{
  "num_hidden_layers": 9,
  "vocab_size": 4096,
  "norm": "layernorm",
  "positions": "learned",
  "bias": "all",
  "parallel_block": false,
  "init_std_up": 0.0208,
  "init_std_down": 0.00491,
  "beta2": 0.95,
  "warmup_steps": 200,
  "decay_shape": "linear",
  "final_lr_fraction": 0.0,
  "doc_mask": true,
  "train_tokens": 112700000,
  "max_steps": 3440
}
Each number is 128 + 24 x the weight over its row's rms, rounded and kept within 0 to 255. Layers, rows and columns count from 0. Numbers have three digits each. The size before them is the row's rms in percent of the matrix's.

# down: layer 2 MLP down (transposed), 384x96, rms 0.247, rows 71-130, columns 0-47
# up: layer 2 MLP up, 384x96, rms 0.263, rows 72-131, columns 0-47
down71 096:148145151126179154111155122091130151137139113143080119147093107112119214087149119132157141141144116108106125167116104137139122108134159101109128
up72 088:132183094123146122121166141158148128138086137160168100130137065142118160114116139121128129142152114105140148071146160124118130166119102139139142
down72 104:099166172102171138129173140163149117125150110096116119126137100167105119165108102142129130096172154138159114093078137101121112128123143113139095
up73 130:146115123164160117151085131144115110099151135097139129092152096117120092122146106100147091182107120123132136103178131164148123113131101108111116
down73 120:127145156108100151092105106125114175138125160145092181116143118131133165115133160164127160117165097134107127126164098162132152129134141133097114
up74 106:148164142133109149093138135130159168107120104139122120139126128136116146147115091123154171108131110105137136115136143141115147117153102201126178
down74 102:108101154157116133071121093185110137122144103137124066113185095129064136126142135129137105128132135118103158134136126145153103117116150094128108
up75 106:097118178198129135106140105100096153156127104148125141154096138099113186122119125104155120120154114134140123116119123127181178148115133154130117
down75 098:164126111143143108142130133167136127103118115156087139132106122128097120124112152100159110120110099114140182138145145168067104117108143126154120
up76 105:135130120157135135129134140136115122112090130102148109138128091075127129145114122138131119144139121135099095083144111162098111177136115124141163
down76 091:140131129142121175191099112092121109084115109101141139185117150158154119091129123139116127105087095138124119132109160099109083144108180121132147
up77 054:156089114136089113104128142082092129169149108074156112131137161120123106152126157067144136128108136161117131147133182117130127139151114182127103
down77 060:111105099113095166112134074117136101151168126109181186158106103143127131105137075125081109130130165140121111113132123148127124102122129168143116
up78 090:146109128130135075157081111131109165119096131163168115151149090164122108141139102126135124154175165106143111119116136130096125140115097130148128
down78 080:112155130089150139136127123173112158136090126104124138105127119090138119119082119146127166164113144157125109142116107150148139144103123111097122
up79 107:113169119144109106134142084113179154118174146141088144111098125112140135131126154098124123159131137122092113081149120113112146194153136142157143
down79 099:144102133146168158135121108145134163089084117099142150141106142113104075141118141145182157114134121106120144166139142126156108103104192120140099
up80 119:134134104109152117131171122152114199117146095168139165119121154125115149061140120086138146158133150126132143109088112122136133127160121129093126
down80 111:084146111126117140123137132099092107174075135130152107121116137151119152105131118114148156158111158129074152113103119173105131115109137092124193
up81 115:085102142116118215111127143131152135105118094099186103104146130132141172137156118134119132144149159114187162120139125126172154124129117140138092
down81 120:086137114114124161146159131094153133130132133131129107131082142119163121142151066109126142142118117155135139066093153121115119162141113194133112
up82 108:107136075144121131117158104110166169119119172152108119149144144147124124070158097111119120122091126080115134121109167126124149164126086122142088
down82 103:137130150101142122092166124138093109131120126139131126187141146123115111151130162087111114173122162140147149151103122154144081129116156132134133
up83 090:128140145120132126084145117129134105126178138174105116149095104150105143133083125124114105122143141102147136163097105116090104141143116148139127
down83 098:170139150151090104103125132120115150135151121120130142117144127115105145149086094136116125136120079121124122161076090152102094151126150150133135
up84 095:149081136131123140133162105172143171075107121128129120105121160147086113128137153143160111149141149144107166142144092160138116114145122122161131
down84 099:107122124169116118137083168103152119105113166135118181145095097068145101120135093106086125103119121173134120125117119101102134116127125109100098
up85 092:116128101171138115107125185101063158121099152156144133122104095121124097150172124100147119115168124155163123120141141114121121066154142140099109
down85 084:147139155149124173148131135092075103111136121128138148086116073130109117168137168127127112109142091124137153150074126146088124130130115140141099
up86 094:122069137146109139094135140154131154092104104144129107160157132144121093131126145136154155069134108147136135104160141141106123104103090148088104
down86 097:094097108098127083085110148114160108116123103172151114093074111122116099110161115115111136088122143130101119164157139158134118122125137115099117
up87 092:154132102116144178117133147152148105100123147076117125120102120120082159123092131151173111140148153130116122120159145145106158081122065147118147
down87 091:113123108130126151084116134166139104098107177107123116079144177153133156126106091153118131127121142092133130149128143118125134104145125119142109
up88 096:110143098115115108124182147133139122124108158171110109148125104122095099121131074139142100131120113085167138109148117134094120138082107085175133
down88 088:124159162128146134159128156121152077147148149142146128159113123090157077142186136137104143151121125079154149143144086139107098128119128138152144
up89 105:142137116157074118104137087134140143143131089135137110099129157148144155152155102150180173097120141122134115082126148078122104179159129143151098
down89 104:118154103116116102107125119152164133104128135168140130100106135165119158138121157088101131094136170166162122168101132082114098108148127108148155
up90 117:129136120157092143119115090125157131117130152133081133167131118127078138131135067156160133150175086138133125075115143120150137122141100144128105
down90 108:133135104123170189102146152111129085120159135152122101130110137101092117114126120126180097125129138100138114159131143101119142194147131110120097
up91 093:127156134081137173099105123101107168094185148160153091123147100162153123137149145103145158141133095077180116105098127113109164138076132114137098
down91 086:137114127120167134106134158140167134119154141160123117111111075105128108138129138133171152142170137079133114129134089123122163141124147126140098
up92 081:108118104136144131143108133157075125140130163098129125150128102172143125098109110110144104134167115157183121149107108169100109156138112151161134
down92 087:118095129149149134113152120085133149120111102139174127120168139119110081115081137142088153113133131158142189155103103155124119167111123123147160
up93 122:135089120118126134152175166108099115145134111117188138148095085120129127119105121137179121125144115111143129168157150122148129129105103085160131
down93 105:128155108143077125162075113096124150153098151094095130156152182145148114156150142126154174116130142123093097142142103129100144167130122123126154
up94 094:133158066162150150126127136113121136112096158126129116108102117131124085133136165142168089137152106145120106127123162105118100135169085110125151
down94 114:162112140137119167130110146107127153104098106138149117115161154119135115146173105110157131128132172116157125105153142131117100158149111148108118
up95 114:128154108094103137076104113102100156141151148156130158089110109110121117113151145100167128156104148122137118128107097119134093147151138179120151
down95 108:139153116132122158142149107148102070138110126141088115136126103143136113153155157107134147155127161159080132103122160166098136098152126153105145
up96 069:158079112165151122130091157118154156119120150128110154134098113102105127149092111120096100129179172119146117173138095132129160126127135111161112
down96 077:115117101097128138136123102134101140131132111117116150151143145136101119145138093118134155123110096104135159132088090070097139102150112168134125
up97 101:120103138103103174115174108120140155135116108106134119109113113171131169093121147114129136150146136149149142112124097168096119131121123168108140
down97 102:128193072126089133119116142121106123137122099134086156138122140123150150110137071131117141127149160120110126133122142183108120084137147093123119
up98 117:126082184137137128130128117102133181116136135110085138179104117114142132101167129113100122161135178115151131152114143120100104134147087133135155
down98 105:128159129150160116131090142163157143157138110125172147109121099115110097143159122084115154158114116137113097141128128108076152123148181073083179
up99 102:090125107166165141150120120066108145144100169151109115159104133095125126107076133097102138142113130137147163114080148106154099138145126148134108
down99 105:062172161143064149125127125134105157084156128155128109103168140111136127138152119112100145099121116102089101126134091137112179135096135119109137
up100 079:121142114120113147091190194121126148121141099138099133154112114136147114113147158117148147122137142127127124149167121103108116111116128133125154
down100 092:122161178113112151154147142118159106090151104116164169156100132141138127121171125152132089119099144133137126139140142134127131114135137115118091
up101 081:121112128156125180117127108122132093120104119135125116138151140114133135122148145127132140126083123141091136080174129081164149149120109103116147
down101 067:119107134090173124121141139169133114133135131123132135158190127110110155164088112159122116145117140169125126170134129148129085176123135071140110
up102 085:121082076141110132106119108099136123137123135140145137152141125100153109140122111135109116091091158156126096072111145109159140082168101144102103
down102 078:159182126100134115193123152098119125145137115104150132159127133133113080160138111170139109097148148135096120116091106125103154115160139133102121
up103 116:155125139105148117133131177139139085094147152148157120130079098159139145115132140106122086102099114130130111173161185085092127118119140111135127
down103 116:186083109158131127151180126089136149126125120127147125139097147109103130144131158136137129148160111138095122117122128102121144121121123066152159
up104 097:145112193118147175156121139107149161093118123149159128141096130121103145135162172121154110146116137146136113128129121127132120102131159123099127
down104 089:107125099094154166181091155156130103112113119140071136110142120139092108129149158124150130104131113154111125127143125107140135145115131153110156
up105 110:159104163118140138093152165080160076131100156134140106150144153136083132167149138088185125076141159146130108103160143128139120119129116162143087
down105 093:148106118057121125148149100149111084117110085113155174094092125092064166108124159115111146127167150182110140141130155152110159183155136117103124
up106 085:108106089107149130120136121137145117143095156137115141163094122153136099156117102155146182165132137138153162139133155119131148116118122130124103
down106 091:121126085087104118161115132110135102126131107122150113122135107155150144146074153146147161142143110111130132161108137143095097122144131124099131
up107 102:143143114115104116143097147120128161106117148144093132148144184132144125095105109142151148105101142114140108141161151108128114134056127164132139
down107 098:142125160145146102086112129117086166132136098143149152129152111163136135097165127133147109100122109122104089173110145135134105148131164113139145
up108 086:122097099158128120161145133123102133108117143119157116122102108096137188142115096108126115113149173136137129148121115124120118132118122131096175
down108 092:132159129083126125100123171143136151120121104145110145103143168124138117166136133103116144090134121138118111142109125143177147158142146136109102
up109 115:158156149095174120131185131095170110162103148105136094116100117172113110138119131117127128133087097112118141118154117089132134156118134108118127
down109 120:134140133149127170107144122128176079156143116112128117154112109130141129130183140159144166099155153131127082150132102113133107150128168142112112
up110 120:099138119157126150110077149130114109167172135134147147074113128119107138106145113135117114072160140136066170104129102136140166139156123102099141
down110 108:180091113107143084126159130126157132125101136112138096105124140145136123157133153131110134124136122154164117139108167126087097149137139152153112
up111 099:110152116177121100148108138103118109119103159162083139162145113149148084146138145110142140128175119158138141106139158134156099124119130158107114
down111 103:148106104157121118109106117166196130126156082135128145132096112138126099134136164133113113105123090148143137080159119123118117117134163107179157
up112 074:162115130105157126094113153130130099154142154114136167101074078111122087147120154120112078170129117152108118147127101151141125132129095122144121
down112 090:121133114179114124128171125122137114131107140142147062129156126145130119176167151140117098115120132110141153066151144085137133094129131107150135
up113 104:168116124148128145152159139137123185125114115122106088102096134142132121117104113144136094150074159124150112100199133077146124140147125122159130
down113 112:141160107115145156111150121101106159081093101132146114131116128124116134105109123105123132136109130117082127132105106142124113166136112131107098
up114 107:115110123146123145162114120207120188132101145129153143099108120149101128094109162138149118148155123154141152057138146122135123164119110148112114
down114 124:104151168137139111145151149114107145097199167093123164109139139111092129119139108112136105100082158135103095108165131139093124161104128135099137
up115 097:153116103132159102104163202154139122190132182113129156096139156085143110121176139107122095121121120121118139108158136146112127164141160145109126
down115 096:115098125106128150189112073097113169057143059132122095125151126122132164124108126129114131128138103145111196156139116124129142097114100127152102
up116 122:146110120148106131108145096044085101122129153142108133136123167131103122138091126142167139111158113142118136139129097118127111145117150126118136
down116 108:179117136099157084121113122144143080098156130111164124104156115121092153151153132083131147135171105131150127133126092110139148153156107120085143
up117 090:084141127156147163143166121109143126129131142157176130108145130067130159144149113140146128131113100123111173082203118110131181142125115100109123
down117 095:175085108120134118117130111104124144142091080101131115088171106154106115123132147141124144131145144149126183138096099139149167193125118084153076
up118 098:149133123113133110122100124176098141182128140155089131154104120160116165105134119134138115130166139091142125131115168164061092188141120141149156
down118 097:134112130130163133134130142143115141137154078115137143158124116097112134113141166116113135130124125109144090173114138129134099116107167096146126
up119 107:146160139135141151119115121112135130087093138126123143165109137120135160112160110149143127187138185101129131156180109118119104113104101144156133
down119 113:072097139122140075094100133118131103139116140104165149160089077132184136104112119118119142109112163119121172123142111078103155123098105131113090
up120 059:117120104114114159157134126142153174134066135104121157173117123120079135124125120127103178103102131161133141136119146119124113130130105085115099
down120 078:129117133115122189129133098155132141142114175155102164138109116112081066104090121109137084124090131134135123096143128144167134119127133174160112
up121 098:093135059120156108163132123137118150152159156106158142117165128085096103102108096080088091129133147154114185112129122122102102133161109141101149
down121 096:162088126110150127103109149082101118131140120122154087138155136116116109121153106133118131095141162122126175148096129124121118136123125145112118
up122 078:100128147105132148156165178111119127138134105084160114106091126121081117113113161145130070111080115151137135124094156119099126133136144135115114
down122 085:163131126175119120100137103137129130148115144140097118145142113179168160114148079135100144130142143074147118130147122124148133139113159106126135
up123 115:126145141155135087115148158117157124100120112155128167135125141115114135145101136165141120098161099124160130085118125097149133108125144123128093
down123 110:108113136137120098173101114109172125128133142157149172134122131121190110119126132179135097124156135150158158106103168116105116172138147095091096
up124 101:121118118143126142126083161142155098138109139090160129134094050144084175152108136104134129116129137140140119149105182115074106077131131142117095
down124 106:146135127132187099133154164113119140129187141142118138132115152143145129136184097125132103121087132111151125114161141119173159099111131090171111
up125 097:113140123122136178107177133194114110122123154151177086124129101145153143073125144110153095135113150124145121115147129126120148118141093107150120
down125 097:139186126125105140115128124166105117181113108148166139141127122118147162114126122178141085111116109154140080136150080173089175124155138109152063
up126 115:138098140160068122103119118120139113115110130108123162110125170116085148105112133145129121134179124123099109145126059156119132155119081143145140
down126 106:134102160104161076166142154157121134178149141103173098128139089167148162109114136118114114160131138169155139136121149106118123104107173108163107
up127 101:127122117151112131142124138127124159131107167105135152155107159125113145123136130143109113155093105140159133112087092130154147160108172124121108
down127 097:124142133144184129116113161150136129178130099137103127116160100086104127104153128122130139135182160109083106168127128100146148136112130142112107
up128 108:119100116116106121095141148078126151141085134139113128173130144121122131148158153105100154093106150179127119131141125150134120086132127126121149
down128 102:094085088115117113150128140119096154111120135133100117133114097142088093134121153178114078137129178160135088132112108130078110093128115129092099
up129 130:127150122141103077105118162162104115127131154110100128142130144106103111116128099102071128118125113152153113111162117139134132141140136140127119
down129 113:140185114112098186159104166147164131103173114122109136103146175119118162147136094127126152119109087118094098104145160112105144125157124102100143
up130 091:119134113105162154076091117144133142143122121130117151156066127084111152140164133136113162155090163109139149122132094169111160126149115149157099
down130 089:112114153124144104085113089165136167151109045138114115168141116175116153143129153118124123119149177097113119128130134145106100142117133133138146
up131 107:124157114133144129182125158120123140153167171104124126156102068108119128143084096093110120116117115137140131120136142116147119132112124088132125